Weights of a small transformer language model.
Architecture: LayerNorm before each block, biases, tied embeddings, capped logits.
Each number is 128 + 32 x the weight over the matrix's rms, rounded and kept within 0 to 255. Layers, rows and columns count from 0. Numbers have three digits each.

# up: layer 5 MLP up, 384x96, rms 0.0759, rows 72-140, columns 0-95
# down: layer 5 MLP down (transposed), 384x96, rms 0.0757, rows 72-140, columns 0-95
up72:097164170149112099113110159164147116108206121136140182149089069133119167099122106217144121171090160164152055073126196141108155097148110060135188115195141143152147084085153135180064104077071101079150163171098131109119158110111119148051153169100118120080145143134098101157154161123045154192
down72:142144124093102237156135099191151055111074118103104148147098173126117101151139141115189148118104123109160120121125137094168151202137131119152090107079079159169166085078129109107149157076165103132174126140146120134114092126115173098103097087141056141158153087072142147102150199109173089143
up73:107049104113176108122151138122130108121208132113130089107096134137106151141132130092151138122149115092128113146169130129125167195112088116126158074129152163105125085099168130084096150130098119091122148095100144176108146165081125089117103104145105165155121115151096152209114147114183165141
down73:151121147141146143150134158129163079126108114124104145099161150164169101119160127108120119127105196154188179127133133151183129163142177142065059145112108080117137141157134150106099118115122123054143131161134130132112121115096103141103170127135124097142150117129158081129111085110069103136
up74:068109078127030192064132079099107137100118134150177106110122169123128121160143112134082128129123127152111119105089083160180114152138141196160153100145151122162117089146160149142113165141096132054158160137127127091116074123135135159150126176156076156173119102172150211129140076169170144166
down74:130132148065122127122146141126195136133190075091174129096029111148122097135115150141105125134138087093122106121156157177153114136145146152091121063097153199132147149144106157136096119118091131156227206079133087116128068103168159099182122124098086102071110145111096104117130093191133129123
up75:137157113105100147135136151090105110087147134115159121084099181201116115086107191145082150144179102120149155101081170131123062105144136174168130135083170153139105098158110165184110134139142137110142124137134187150071148142157091135123106134128103082131106114150123104147064139112144161125
down75:122108128108158128091098092166139137186167100143093154103121075152140116172157143090117147162136164123157133097118086133128123124153182082096149127168073107151087142137103123140100136119129126182131117073120167177187106114100104131111116120120117156119139199137100125131155103134148163162
up76:122081082179143147038154129141123184119194191174097079133098184122063099107163159119139179164089101104126138124125055114139187107166132134129155144152142102188129100177119135161171099110098092165113175152106158086093149161129135065089107050172146143162117202140157131111143081194170091104
down76:058124112155151132135131138126091143116130068173127095102108113143149169146093099050052102206078130098103185148106182158145155155088171090116125116129091107129115148117124071194076150070118114077087090134119152169131150112170169136142117103166061026127156136134145177114161110107170139113
up77:181133112143102117135163135155172133071141122129119127100135070170110158100125151139147202161111105136075111096145129131122139077090083171163188100163114116158123113083092075089175082138121061151136071144142125078136127111138177114108103102102153104132131148134172101113191150146136108150
down77:117121106113092193037123066118111123197162109173128121209132137117121023106128103134129149149128115104150120160122100100114132123140070189115163161096169141162151118152172080135101100182082159163133140119085124154140117138141084091108130125101170189141136170144140138158128146145141127137
up78:124129120118171123120138136102165181129126115153142134116112130190052096138104126179118077082112151135077097150116088080137116082100116146146136177126172112120123146133131147102079184166062146106174148124129178069155105159122107147175141141155122140144138165159098149114149171134123182101
down78:155179156119120128167101092159137130087144161114108151118169055083192161106167117134160180143177167169102125173066113136131123122122229115140156132073116150119143095125123100124119167123135114127133097084123145176151070105140143080134179087108120079151128094148125142111071088181054176119
up79:142144149132182098191093106110102148151144121115101130130151110167096123117095121056103135126081155108181140111096092149124089102126084163161147169092093217116175153182136108161168135197110060131100140098106121125141166169113078151104195153115060158109167157122138058151115106148099090196
down79:158090132104106151133118138132144092131132164149193165083115178102119111060145153064096103105108145168109135089116169048167109071072149151116115162119177094084104126102129192132172126136117146136177097172109118145159131076145100099096126179139167142162180110152172140110123185091196128102
up80:127102149150127064162103106102116095151163126098095124189053165175144139122090146150135144114108095103097102092172159114076166171134139138168120087138129134137104173093132120166136136100122107080131115119127161124080061096156110151130148129152182164113102085107115117175135122119115116146
down80:130157168126157124164160161125170128170117097158172123081144135109242114134144138120173163135164210166124172136183117149142142084117128169096128125147157171175151146188111143120114066174117113156090144135090152130181078196125169075149087120170160099120141145181134128128133143141164112129
up81:146173126112120123097125142153196158062198106139162099129088064094106124118123130132105128150101113167093129190089165108165132191172074144188126161095097110121069094083129165106128096107097110140141123127101203151115110135102126110121105133138148143109128185141168165137124136159091134073
down81:156130159108113125086152176151145205202117127159164141112140111133150063138114145072132136148080108148131134106122142149105102120080149150172154101129131113080148149137131111051104143158135078157147096148118078148171146168197093130162099105117144122129116133185129130084149079151152144139
up82:075157117166141170132120153136105178060098130084128138132099082089165170154155109111107132087121137074135110196190088104112164097152104139121115116173163134152085113094147097122173171082098142174134109142087148112088091172139157149061136127090145081180122110143142147112144136141163126126
down82:077140130148135090169155133107085113138137202119143169137151170156179036156145162101112164135060087169143111134079235122158094114115153164126155081090087158139087167128096150132100152088085126149091140133092126123156113166121142078101133145085151118081126109110132169124159124045097111127
up83:102139148134130120058083194117174177110123114122091099096140099102168132158134132166095141154109126138131151093132165120149064134102118138156120117100184132123159159089103070160075137143094048207149103130135171157089141198121146102161114114155071159145153120142152099081138111121101096123
down83:172173102114152113098114127147138136125133099153173117106160139141142163112146157042127133115165151081151058082133136137100159084078065131155086140115125099126148143163142166099110112147118168144077125155136085112106150098171140116079084142131163091162152197117154162120114119158114167160
up84:125146166100138134134101152091176101102167136095129156159129143194138134151144085163131063163149081122124132111117094150128141145081101083196116064133160153146140103151132155136024146160128136142173147125160189149117111104120147095088098056091110173163140149156091161072122167140108161134
down84:132122107110091110115116101078143164117106096118156126055122090109164137105123119119120155135104090141122120181161128083165137133096125186137111134105117145157161118121089112083180164146135191061136155089117097115138104142109127130111144117159142178063130121122102137182185118120116164114
up85:135123084113126105124147166082138128100154189128226161123109069090118177181124073075111147131128157140112162134116166172145116126125111076124157109199082135088116083127164162072132165136064087111127076193140141098112071151117154121164146132125075117155123118116148116135094131161078136113
down85:091098069092156153129141094127056152092147095119086087156112131141136050083154103130131103175171131108149139123160096081143133108174093126144160113084170085146128116123114124096136144146132152115117082128120123177101174119159124151128122112053162106134132134136124120115127150123075179144
up86:151154121129113115142190108059124132112098107079143143080091157154128072145052111202075126109131110193151151143110093185147108105108150137130135153180116117091127159107148145110099185081165090156116112097141108149111062101141171136124085112165104133129150103148098112190146195181166127092
down86:098127100101109078129116105138131144117107157188131100136124132165113103099100157096138117115100133110120122136153149138133124116166095126061136064066129145088114088157164118091151152142109150128160148187092094140123128088138097094173126117075164151109120185089178167125124111085100136151
up87:155178073161132130113149104091123139122132128103169135137137122159117172160086129139117159113111093167092100112118061141143117144133149139126158179148148111110084123140079167200079158189122169099125140080145147130102108146101142081072138105102129183147135114121108143128189199106133152141
down87:073104200069205155134107168116103132124150118105166143179134122135134151138103203130143061157182133120152149144147138170157141118158074145159117145127117120160047125114105101033119094132094153099137102136120167138156074094065118119171099126135062181170110119105137106116109142175165140117
up88:112165141095150166154123102090126124117139155124159180179175128123082126131050105124146107171139112080132163102118070106182130083117143158092176123124100136107187086186104104152161114201107098123161153100169138131138103128132148074095095072104138092143148124104094104100157166130142156105
down88:122149174186119095057159176104097104147097123121122147114082076094157106178172149109109128080103180165110100094093128138092073117099129200094090122158179145109157076121179125124144106095113159094122164104153135129147134127136105171150112139122105159111131130123151121115104147187154128098
up89:065111082127145112143108159173137105104149143158183110139107075119174136182084084195098100080110129108132108124142089124106128095071109149120102096047082147130135223146173181137083163146132108115113127134116156079114100104113187104089175118112049210114171173151132130176198168106133182118
down89:130140190142105110126120100184075132181108118144144149113139128121113126152108147126104105184123159089171151151077167148093199101158119182175139147112173087133154130106156172191119100166117112140081197125086110107144056142116187156108120084168148196111133084089101133098088130148144116106
up90:143072142099132148176108181170098184127135097131110112127121130107097193207100144138160162171122179087114114116102154099132152127149149110105128108135170164119183131125081175146107121184164124107120107161118172111075134101096105109165120129153144092098102095058148131168133131117160164115
down90:153142120116137116058156138148142124139109125157196137157156096119103104113100153156140171089098147165154134118144122141130165105072098120099088067141138070099134169170158129137147044115169080139104133145126161124166071075125125096096136129088114141108108175105141158148101111164128075131
up91:105072150114122139164096087093152165105098111131149158095129120098115131073123194117130174139140127126189156115132144111170134190147129104129104119112170112161116141134139100102096117168154074169149082131118151142127127126187099127071169120112181103144164128109094129128096156161166108123
down91:143105131151166150063111086152065056138114132148164150150134118152155141125141197132101111141105107108118088191118100120059162138175069151088121129159153116127125117140096142162119164135137162105172138127128119112103092103107139089148091189131120129185138127120120090085115174164158107169
up92:110109182156125142087076136121170211117187117095171140111127123143050094106114120087115138201102095090131143153142114115183151072139135108159173107179130143107125075093144135092123106130108116146140118169146111136155117103123141153162115135138159125120190152129138081165140117066151126134
down92:109136118107126126133155113203136157069134140120109168123141092179114177162151113106139098082121111078127166115120138142154182082157179132152144097161129149130093122123142128075132184108169142122113089093109188132172136142121118149209173060130124151114154147079108163160074144138105099094
up93:122122160188159088124063078101124133145168179154121064108169078148132124128075174103095174099129131204053130174120108103112151156133140144119151174164132123150041084104107077090140123170164124110110107118081123107055174124089137151109111183151159175106129105138178188131126114149209136140
down93:153103153088112182199149124149113142104105118082105112169086110172085150137086100149147077130165149148105130123108096132142139086187109070112090125048120112117160141106102169142098125198174135113128147081104138179132129159166111091114116077074116079118150148154149138169117098095062108154
up94:094101115156159181125091105170103135120185156143130102065101072164099178215136089170180166116150187130073099102199094110106110127095134096082135154060109151185123078136106122111131055155153108132204135090112070120144140135160064119107119159131149128094140129181114058149124100134138139155
down94:180163083142077232167139066125126125120157129108176109145140116142197104089053152182122128109119135182120119170092147163166138086124177126096145153147132101167136126108078133170027089183092106170116146158136137181141094120064114094089166106152082091086114181110185149176079161093173075108
up95:126108113196102201132134196078089167109057175056161130134105096104139146104146086122065145066077130097072115144123099121152129138166135096123179137173130153139092111135111062132135123121148126146179095171138088080072124135153082154138152159110130122143152150121091120123150167150163121169
down95:067111179159149122186138130111145131129089073104154133144124128158109063128095124110172134118096105136107098107163156158195115087193132085111129120178141156129071147141106123135110094116127133098177126128148087138153123127133057099160097098071108080104116189065094119088103114090147121126
up96:057124113131101148090122098139175104155098111170101104126124122100110165169149129121094134248178091128087116135114085132107203137159143164132091117087144138128078147133112114102135142132117202064122119091136121074098060153205165131110109104143109093087172151166161084129113142133108142119
down96:092187111135192111073165080126115110077117111151131154109147093168145158126128160116091147140105151154073135139090173112155092087139159125130198134115107112171112109167137103141075173146140153135082170124075117099092176154132115109072150193084105132100135121089117105127137102116080154184
up97:152170127056093158101143116092122129123183112117094188139129115163166123140111128088137102126147120131131152062158100154173113123127136120106109131107146182147137132091109170079101122133138113076107130127165132101166122154139133148104087078179115181084168158148112121032142133134102097145
down97:100064145146086116140131167118141068111164160076177131155110122128168173118149154149050110166148156092106114186118149096148168107148113102151181115121119071146100147129141142140145095175094123178079090129161081122138142175122137108115101130100125092115111117115114156139122098157102118178
up98:119170139096145143062136195156154124116195078146096084138093107098131164097103137138153162140134102156103122125118145090135148127253098121076158111180143158139130162107102142107080168146067109163077127209194111135167121122165143112100137181097177092182128117143181084158164110135149148168
down98:071092101130076131141127047161141112136132070136112194093098146183113106105135082174132067137125180098162131119127159205184133125109087165149101121155201095096134109071146124095102183139144146182155191144090139070118059187178051162093124151137120120137133169125124097158157111169116100120
up99:097152112180147148150148116068093174141167150115104137157135097117179141145135155156162092113161126132070176141168081090132117123116123135144123136121061076113062177109157121073154143162069121100156113150189147165090120066151162184128128089172071138122115176153108173155126113137086137149
down99:097130173076137132148147121163123076158058132122130121165154195115099108144129166068119080088091152119107027177104161118095110155121099137127132163147142151107114150190077136122165092128156127110149124087125155147135146135177125092156149090166121129100084108153076145132107147151127124174
up100:135117091165150136099151083174129157067116140149107140128077137119060153123148097127113160135109076103165099108160086114093159138129114152104122194105175166151111120114125119174175074114150156159163124157132189164155111135149118145141128132169118081113192114105150139079142153140198148154
down100:118088123064095136105140094172165121156106161159091143133117144149169158123133067114162138040156147119119114089144102119126070155116169068169087116112115091088146149156118162144168086102156089124107123145085075149084119197122197183118106089106121090158134165143152144187135124079146119146
up101:110126125148141119160136155097070115166117176108092077128128107136108110163116151170126138102135102143139102184117071160131075088123101116145120144156144155069087068119117164150090154142101147107151171136144081147158126163118093137085127094160169132176215127139134115172121155109163136102
down101:122097078097055115139127111131135151094101130094038125097085130098136130091107131106155105129108111140103115158123125092135170140103157105104175160122085118171166162152125099116171117124119081097097084081106148126165130173129087123182171154078092103116073119153109170123134109113105144135
up102:128157119149116157077135084072180148131186107133078134085205183185116142145122127143130151119162110145087166113076113099088101156093052137155122148128140088168135072158129159105089128114100174111139111139152197181104124167080156085142102119110138119154158128170169082130092180122118090106
down102:108173131099197157062124093129148141160157134088164106111182124138130098182104140120124118125195117101151141093107080123143093171124130090196160144141138117150080117140126092148151110148151151112136137160072118195158172076087118135154087115069103158109077116121208166134164111146102188108
up103:122110183161117150161132155131093098123140184148130143094129138105127181148080149174133180124157120090082172155166058087082175113087183150116132160118157146100114128129171154081098130173152095129153069102098109146161146103101136131161151153161121160134124157166106123146070134103110092133
down103:126166127108097122145096156134216147105090131145164125103103171088203153130149137127130141150069166148186165145138216169134146157183140126166133061070131137117161121134156136143156152119105141105088155120148131172125085099170125140126083149154147078151157120158105132116179099086093170121
up104:135105181134091102107123085126163135111110128169180147076090106155135094146051161061136097213042124154144132107086097128149122093123125099098083139142137155125180085038162138116138064181123190082150128114160185121165115069184076134114108120129149112083164171133129087117096162063096155118
down104:050200112146114110104141080110159127136103147092112218166129167088104106085134039156111120139134151123124120142134139148127006142163063105080081088118129141135104136141130104119062161150137150123138183044113096151099141168117108113146153133133086073181137096136096142178140132107127129111
up105:146077090155088105138148114078164087088106142186088136145119140091149123069141122119195135143133077109132123149184082083109195177134090116163160087158103104144092114130150107108157118171082132145137077167159109080125167131133112124112156120119125125051158107108165150172118139209132103138
down105:131142156140201126074127185178143115120166170140118088157112142180064112152137185141122109168084191182079102079174182155110145122170163084098143113161160117129171169146145193124140080106143138140132170070167140138158110129137164127159100108104130120144127106081100161066148091069122151114
up106:166105131105176119153130107148171148116101160155152120240101135187163114136062115086108115106150110099118124097084089172126111133053157138113126139109102113093150130117160113144105115174140086101104128102104127133120130108107121105093143099113102175087132123167093122146113081090145081180
down106:073114175179123155116114109115158157119120067149139140175131148085108116138126115133146173164120090136146139093222134137139154130138146137145126130155096131074147122117084186096135144129114164131056132148143126089150148133200092106127174133089122141115066109093113093121119130133111181113
up107:123119133127123131123051087147194127146151109130078172106155111121144107114061115058094126183137142143098121143089099139098143161134122106073130174150104122144131078141127138145085151152073147098170164138147145118126122066148057143118138073167171104135160144124113138138122122128112178195
down107:126111117143152090145147132079171172166156144074144086064149104111079102169143165127140122120111158103128123146116093136139108175107146080166153116142105158116124166092106180121147113153106114149105116129078105118143092089119081239127120089146134188121105189134154139164156135061121098073
up108:154136076149181125147122132091124114103097118168079103136128118125076094097129123059109193143198100121143131107129126079088161133108134179141089099080112128174130161112153154113121048182105111157077157165171132127152099152144124140076165179117160139126083165088100148106151176133090122159
down108:056076157078101128090145142142077132110113186094114125117169083124123102121135137140151129154082138110149102160126191194107121133111129178127091142156077183150151089173157129103212122113127160161122095096107121146158206198145101061154112126113123133138181148166144156163147082140130177159
up109:113177147099072106145188178063132085135154120147123160097115138134125129090132094127090110126070114185068160091149084125080140085139112097163162125132108129088109143140110159146124120145114196116111074139154133183147145200117117119172168228125102126085177113134160019125165134119129103147
down109:098083139122094182148099117144108114169101163144146149143140115118136128163160114098181116093099126148156146135096136158095138143125128176090119131134144103145086132130098076168085127134121137144176165138103127095128077118118179142082092036184078161105106129082136095145111162157095106131
up110:129105169154153168065107152074139128079148173123097150123175132130152135083113134107095100195100126183167162073117055111090110151113080109200168072218152133098127156122130168151094084144122175110153113115093170154089184119115166136147075114156155143122139133114112158120154096145145111122
down110:075124118140101155143147195135157087126124147135124105139172081122145076145089132158179138161122136134134100129136114079140158150182102145121119082129134073120064091136112178152113168116104097163102123166130137138151155111141052098124134156166125087203106147138092075117111113130117139101
up111:134171170124158097115158099103091140127143186123142109139101091192103030114109133166154132183179125118098134102091072128128114120089150128149137190166093126128070102154145135134112212165110156072173167140094134086092079149121135169159081099074112119086187171186138095126101080144162161129
down111:172114160116163137102178152095122095140180171096138114138071157189161136105156068137095159143116115138130112132108070140090151145202079170182068131146106103145156111130166124112102108134233096052142090183101107139078169137160143083136154121115144176147145121183147128135156122158145157115
up112:075160122182121088138106142148104156107152154112122084146097196176132140154139151128106169136156130182162155162088154117164109105173086126123148107082109157158139103119156141125097136092118121144119100164191132128084120134101065080114145140123128101133146145099142144171168143142146138097
down112:194103170113120095090098127109124108122093159116098131121153119078155130116098132166103103079115098138128135155133096068089129084128154115156150178093110144125103107127099146120134126106105142119103139081100170102164157144165140081088131102111143126129094054126099135166104192112107156142
up113:150150068151183109112112140118118092072112142126168158162129118143150137153156129105171134137150096177095097145098129085092153151138144170105172155153105133101133075154084148102108196146111138087136143142165132138120116143144106158139181126104111099079112132126110115106126135177127123165
down113:128137152139078107127168151089136122126105148113126059159135073195088101160115096149125091136115139104122157111145095139150137147166095111160171130124142139178160170102191138162176043116095081157090083128136151121119132117135174133112090135102165126192068093127122164185094105097136107098
up114:103142127207117150097083149088177123126104140169085059092114159109123146132106165123130055143157089167154106138103147053122109160102082132123156130118170084174160111125122142127103083146107163152135158082144162140079126107140152154101169097098226155119110162134050140161138114183109146162
down114:095054151085122122137115052202093174072140157124130123144128073093166075178137128126170099131090154123129157099159102136119189104171155156124129094148179141111127160115100090115107128143172158147093151124115171180148092138160139165132121125133079160163127153171120099128167123107182129119
up115:124166161119159106135074133107185109074140136128071143127104096113143162159144118140130091074105110076144145174139106140150080113130184097079190096143126171092118140142198149111111181130094143095136134124149131146142151091130093115112119111141125172149141214025134132144131145117136146104
down115:137157166104158117126158116167146149189113122111129107138097148120207139142143135149107173188130134099164099111100141135152091119127137144141102126148124099107142158145210142160144120052133095175128115115150171118117107135089097148106144104103114157163063082159124091097080077116097141164
up116:115165102075153177073119101148129133087132140081134172069095073147125108152103077145072135170101086159158103044147115097111134120123110113151133136101110109102141127118171129169141085035098121119160137123139142197130139086161115124137089129099219128124132134165140111162156115101147124084
down116:166103099088083124127144139108082105114147120183133116123156126137138150094107108097091111134163137103082160166090063141079077162047164119104129149108131120159129157088089104168091176137145141134128182138076099154157084084125169112140142127122095133048151121178150140180128159170152094104
up117:134158126164199132169099098129084139134108135090102144203087164117126118090111173136150199063173147151143084043178128095138123155151112117154134051187069194074117131177174116127134152157100149162122126104142175090070129090094153184110058159083094121082113127119122146147107140150187107146
down117:163098106142163053153126131146156163152084083105127119088131114124144114117135169129082124150105104111133070120101165119095135165133111110139153133135159118114124137143111123064155118119127176154191121107159166129195180144101082174114110196140183094124079125147149109093084118157211135136
up118:070079151105055143119077183145155143143163073152102058121096112117194168129156113164093166111041156122139097167204081139104053127105134149140178125163077067152167160140108114117169118163109090135151087129107170154116176103077096156123098122105129146130177129084231139151144144112154149145
down118:163142159131133153099107113139077150158149156104117152104065108105136107046114154115104099139169142179116104098142106168153214097155082115070073161101099123121071111071119069094086120160109143113144176155163156105103125154164143118043125156203164070150114133117135122132065164127132088094
up119:198093138106155082111117104097083158157114145123182163117132120161097193194158123150123157121106084084100150156132136090110168049114164083064127185166111110159084166166137142141194151140133107098154097167123156153110063124179142149122099138166101126141142114186110119137080092124109098164
down119:124098103127129200153085146148182130148156184134097161134168157141143080141089179105150105127121138156138116091110155114113097116135162141165165091118117115099154134098131113055083094086124151115127151136134073213145113113067168139109123117138076143105142165135160090108126126123102210152
up120:091064101142128144109128134120030174148123159124173106108128120166062123198155118165081114101168114103126078125106141156162176092107109207158119149081152189142100206116197135164122133173139135107165135153119138097126059108113108095076109104122114152160151128140088127129110231145119105121
down120:133111117142090111093105123122136113142178100156218149040119083130149141134103107073123112112189090170175134099130125082147104153226128127123121121090050117130174086116072161174102079153162089143146172134141167100124090132127082094111134121110202146084109130125153080105029231152213166141
up121:166139199161101084114134142064127155101169082112160183088121116168111106167107159081127115158159162128153167075121142181194107090092174082136112141170125126109139104051076152068132156143141109176078146165121115133130140078136162089151153093153148216110131133106074082126099139079165134210
down121:110142156131081151093103125137155115138148152102077072116076142103127153129093121131129073112098156148124132109129145136219163184165147171055094143145174105150173083073101098191153148080130104170120130142116139160169065124142139167180167128089084149122081163154132078132137054191165104134
up122:160154133181137113088101131165135130125132146156100094152128086124117111147198131124094145097073151065116157100118000160094118069121166106123152120104152122153194135126165155075134150113084127049138141174099213154141165119084143108141105139146156128068153124110128116126076185045108053155
down122:111069127169159164215080146143072138154150093106122148105151100125146197156090096159106136123169097126183148120104158167129194122117194160064108126080129135103158088094091179117150159091124097152157154133116133110062125130156151123110136075086100143158155158047108127137131133163138124175
up123:131086137167135189157095104126106179112141169110118137112120103059142039130109165152196121192137117076112184098089121126167183137106112164115125204158046093168205152155127094173091130101105092178164156124181141150177134155153124093106109085116217142074116142116151146162099155170110130138
down123:100146118115140121128101182129132139101137120107088093120172149091123115106124140178204107132124167101172078130101170108183186110171116120131056139161106131068110143062154107152134189131151160150127222110120112102111084149170082104112087132071146171085066128094099110146098065139103144139
up124:141142153099126122109090150136106093109118100105120125193172107132129141210117115152112078126095150103117184166111142142144165090108141125092147121218102155102172127138197142135139129120117091137115174194089142178068166111086119105136108126146124107146140124090168110110172159107092141174
down124:122126130143127136144153143083155135180152106140101113138110068114189159139128103096077129128098136122057169058135142141129113198171148113155128121137137138126169137089153152136123146136154094190112104065151142110145106116126131122135116125124069136199144116154076158135121145125062108140
up125:117137133158134124166152093104071106122095119194091173162122147155158112104109177170089141118097158112141150119055100109159143129131134106114185147140147132113189081151092139144106159089108113146135144100133123146179134133139180085054127131069119171128143170151146088130114147115137130169
down125:092132077151089150093060098147184112114139159097123153080154112139125152079129054106124169163192101095145182150215087192143129128118132127117112109138101126179098139109154077163094108112100156184093113154058076101097143106152136195085145120134113094104090193103152169142099173147129102192
up126:141111127136143148136105124117227089109129120136109111127151155126155078146150143137137128173192178137146126155114118078123174124155125139146133120114193130119129148075121119084159114073127049089130149119124168119139121127152131160133165103144158131101114126129165127104139168137087115180
down126:164168184158138133107079139164125126075130160128076103125081144112151128174083084067128140125126106102131152164127144157119154143148127132149072132124117138113147131103115090177169111125109115161145156114135122174079184168170151149160114098153151126159111161142146133122080119081159151093
up127:132098137130109149069093087160229189159153185085101127112189116167104133135109148127081112040126182215145100120121133108139172092133127149140163085107082117093105143119148154177209122119100078090173167140144241116108172121213077128138055151056172169117126190172093139117168121137154101089
down127:066090142091132155124150079189182163148127139148128123155121145128126082114151129091026109126157136098097089150134155167099134139145085060128157159151160160150144211163140101093147082106074119129075107132201182138093109142198152123119122145133133117184156124130090104155125154089133128091
up128:081156100120071162113109098083087121143153079156172087132116100106131102122109169145113186128155120133075116154162083097113103159145111139124186123112118094138107061094108161123100163089116106154125110170143088137115107094177100147167116154087151135137088117113099106139123110077162158179
down128:067165105120136111117162146144152106118117194153075134151081117168121063116112155154135146132145153143175113128043118098152069115163200096100122143095113110148183145145112172110122098131164103144146084109085095143096104112092132138126152096064117094156170083141142169104142109121103106130
up129:198072127118139151123145090104103088090091182106071119104071113107184103179110163089121160067121167189150130140163151123150153170166133065185074162162154142110128109085132206086171105102128130145160096111160155124129141132095075092125199103133123081092146112126073113128109130113124124113
down129:128147122104143075176177179071154128154146128125097130135123119129072148161169101157149130203165126117070155143105162124155123104122145110100141131105079141101103071113130076122158162080102162099101143160115165145139106125173113125085120121108130131112180101061188103107167108128128132151
up130:125124102203133181121097110085121133111128123130088099138114097125108078116157139136166181117166108113072118079151051120168155079180127129094136115108183135183100104100109068104165195123093120105132154154090166092115141138115165123133092116126123140067142130133152152093123165103113080075
down130:088184097108169174079086113090122084137123125127160127081148128124145102149133177133126106126170126158080123095170209131106088168121086199131146101161149177127102120061125121147135110141159164092119132136107123115095102115132059126110125088101100145115092144113138084092118168147156196185
up131:057132088102182196085113157173129132132075152164147102144143110116095156150133115103088131145126105079123125114140159122068171154178076154065121134099159195130119159104124157150174139139101114129123144166105199098107113130176149088149095126130113075069153178074163106101154207153112136121
down131:108105092180114055161158140101134114138120157170146160100131103145159161072138118129109092211125129174130143132120126140157178124117124132184134115070095111094157151149125135087184168158137097059170126132113092129076109133146063207146107164118119133090133118128107102138094155152152059113
up132:186116169135131161085151071147152142114185148148155157106135122155097137137169110163065097100138129144162112109126083160138107156077172164109132083093101154133187105110111187084139095145105118103189113153079190191106167163077125113106117098095099165077158126135164164077121090177170120096
down132:133133182119170148136106126122119125134100144163100070106117141106168126052126115129100122116074142147162152095142199149160091163188148131130147165167128156161113158129153135208090063137102113115105137212154170151150148148159063131125143194171205135129076113118142109110125099135032135115
up133:080137097144143177111095175129096141160133146133100141094118086121145135134124157185109202144130103136097128154166110119116140119171110207105117142163070125165111166130141194104141110087093145138136136163111127107141148047126101146133146139137144113123202220069155134146096114197082105098
down133:167126108120111146140082116187183176124132172083078127107096067137118126078136135112141119135133213132156111131159094134116142091127145165110117140115146170154150117131174156136139182204167149171129201224054106142106096150106133092105129109110112026082104142158092112151142163158110110102
up134:094134115181155142161126064142096092055133166118072108101068155153160158123108148108138129128118061117126131169102142097100108150060130123098085149173130219108137144152131050160100112067140108168157101142173129128134117050105101163085159105134137127127150112129076130161119049170166166131
down134:108119101109172136158144140117168098123127099193096157179149128151131138115130119162147129111136129172099137154107090126115132160110071063107084134141129108149143158133148177115173176097052121194123169127165103137120149149110075179111094083086129108128080075089151155103102135086157140131
up135:159084079101125146138065151124110090129128132168139098141119153199171178157161133158138123162122079172152156157129078122115100134130115155085152150130100132136129141145177189106085111181082149060131077165156124084162106175156099122139119175114117182115136149155161079194115118111128122143
down135:087153147164154163133149140144156155138103106113184074127108141116127070139093164125139130145099102114133105132101179127095122197072125128162142091106079067101112141137074149160127078114153133116136095123117160108184161168163128133179097120108151116151054115144151092101174130184181139128
up136:105096090166159141159142098110125142103161138149141169148114141123161117170139147084139128132104113185135143124136115094066151126076167171146135052131157141159094171105114084079140154120106143198117116118159126151113106186164066127129120122140133117131142097160129113105125104133097097144
down136:170108107171150074090148114105124132158117173124134101162110081116112116112129162136105176074058186125123130162165161109158097126138118088109116120113147167113146133102105181125154175138096119145122170116079148155124111129108158180174115151148184176079114166133110166142108076092102114141
up137:080165131132194118167156108080139173131145103050119125133102129142049138168131170171096109096139170158090049082077151138110111135158116131134120127123065107116206119112047097106135142174075131100120090042163121148167125114168119149080149175175169118117101110158128094146128157138088121114
down137:074105120121122142143111119046111145136128143119169169132131083140083071150177141089175142121117156155153126094092133089170114130098091149161132109086154102153091100101142132147122162162160130192165098140092089110152133132163082109132071113141111103130128143082111136130145169099079110187
up138:114158094131163115117141109121100091148125081166089178148100178125101177156090142063082153134092087143132088109128089088083100113143098121100096134160122153134110181155118172105131107165077110079070117098129144090169103111149191192144176136152152150096157133142157152205085118121100092158
down138:116112176119129097098169115156119123160120148144113106136100189129094194159136153131092120102095180141159096142114132142119145124139048105189096136139108118106120101131125163160094140103136162131121218169143125064119129159106168071151114145134161156126113116032095187117106120152137122146
up139:097160110143144112089126220092105169069099144095182152124133110085113110200092093122132092127055089190125135118119066113201166089148137128169142130067064160204110170112125129076086133178132118070101105159125098124083101118164185128117125131137115162157133129109134155069165135089129142144
down139:092183126104105107115093174154090157140147116114174040127174129142099130128135087128050114102126102094173093155142129108103089201153108106108121088180129128168105105111117090189127165163080103087102158138147131078127107094098142125149078138182186142093098082112114041071090096117069105145
up140:136133192126122183140121119078141096062192116155123130116093098092178119091070100064179096206130145091083111130094116122145138158140149127140120109225162112107200130103174133098179156075097114170119107104138122142107185153171173154105121167129122086134129130136175143160108190112109172169
down140:131146113150116122128124172075195113148159158087197111110109144158154120130134074136092148216125098144101113102173166105146142112107134132157142116079160105134168142150150101161072175110155087067087163158124107061198085088128086142137167201139156094159094095110149100088130148117168174115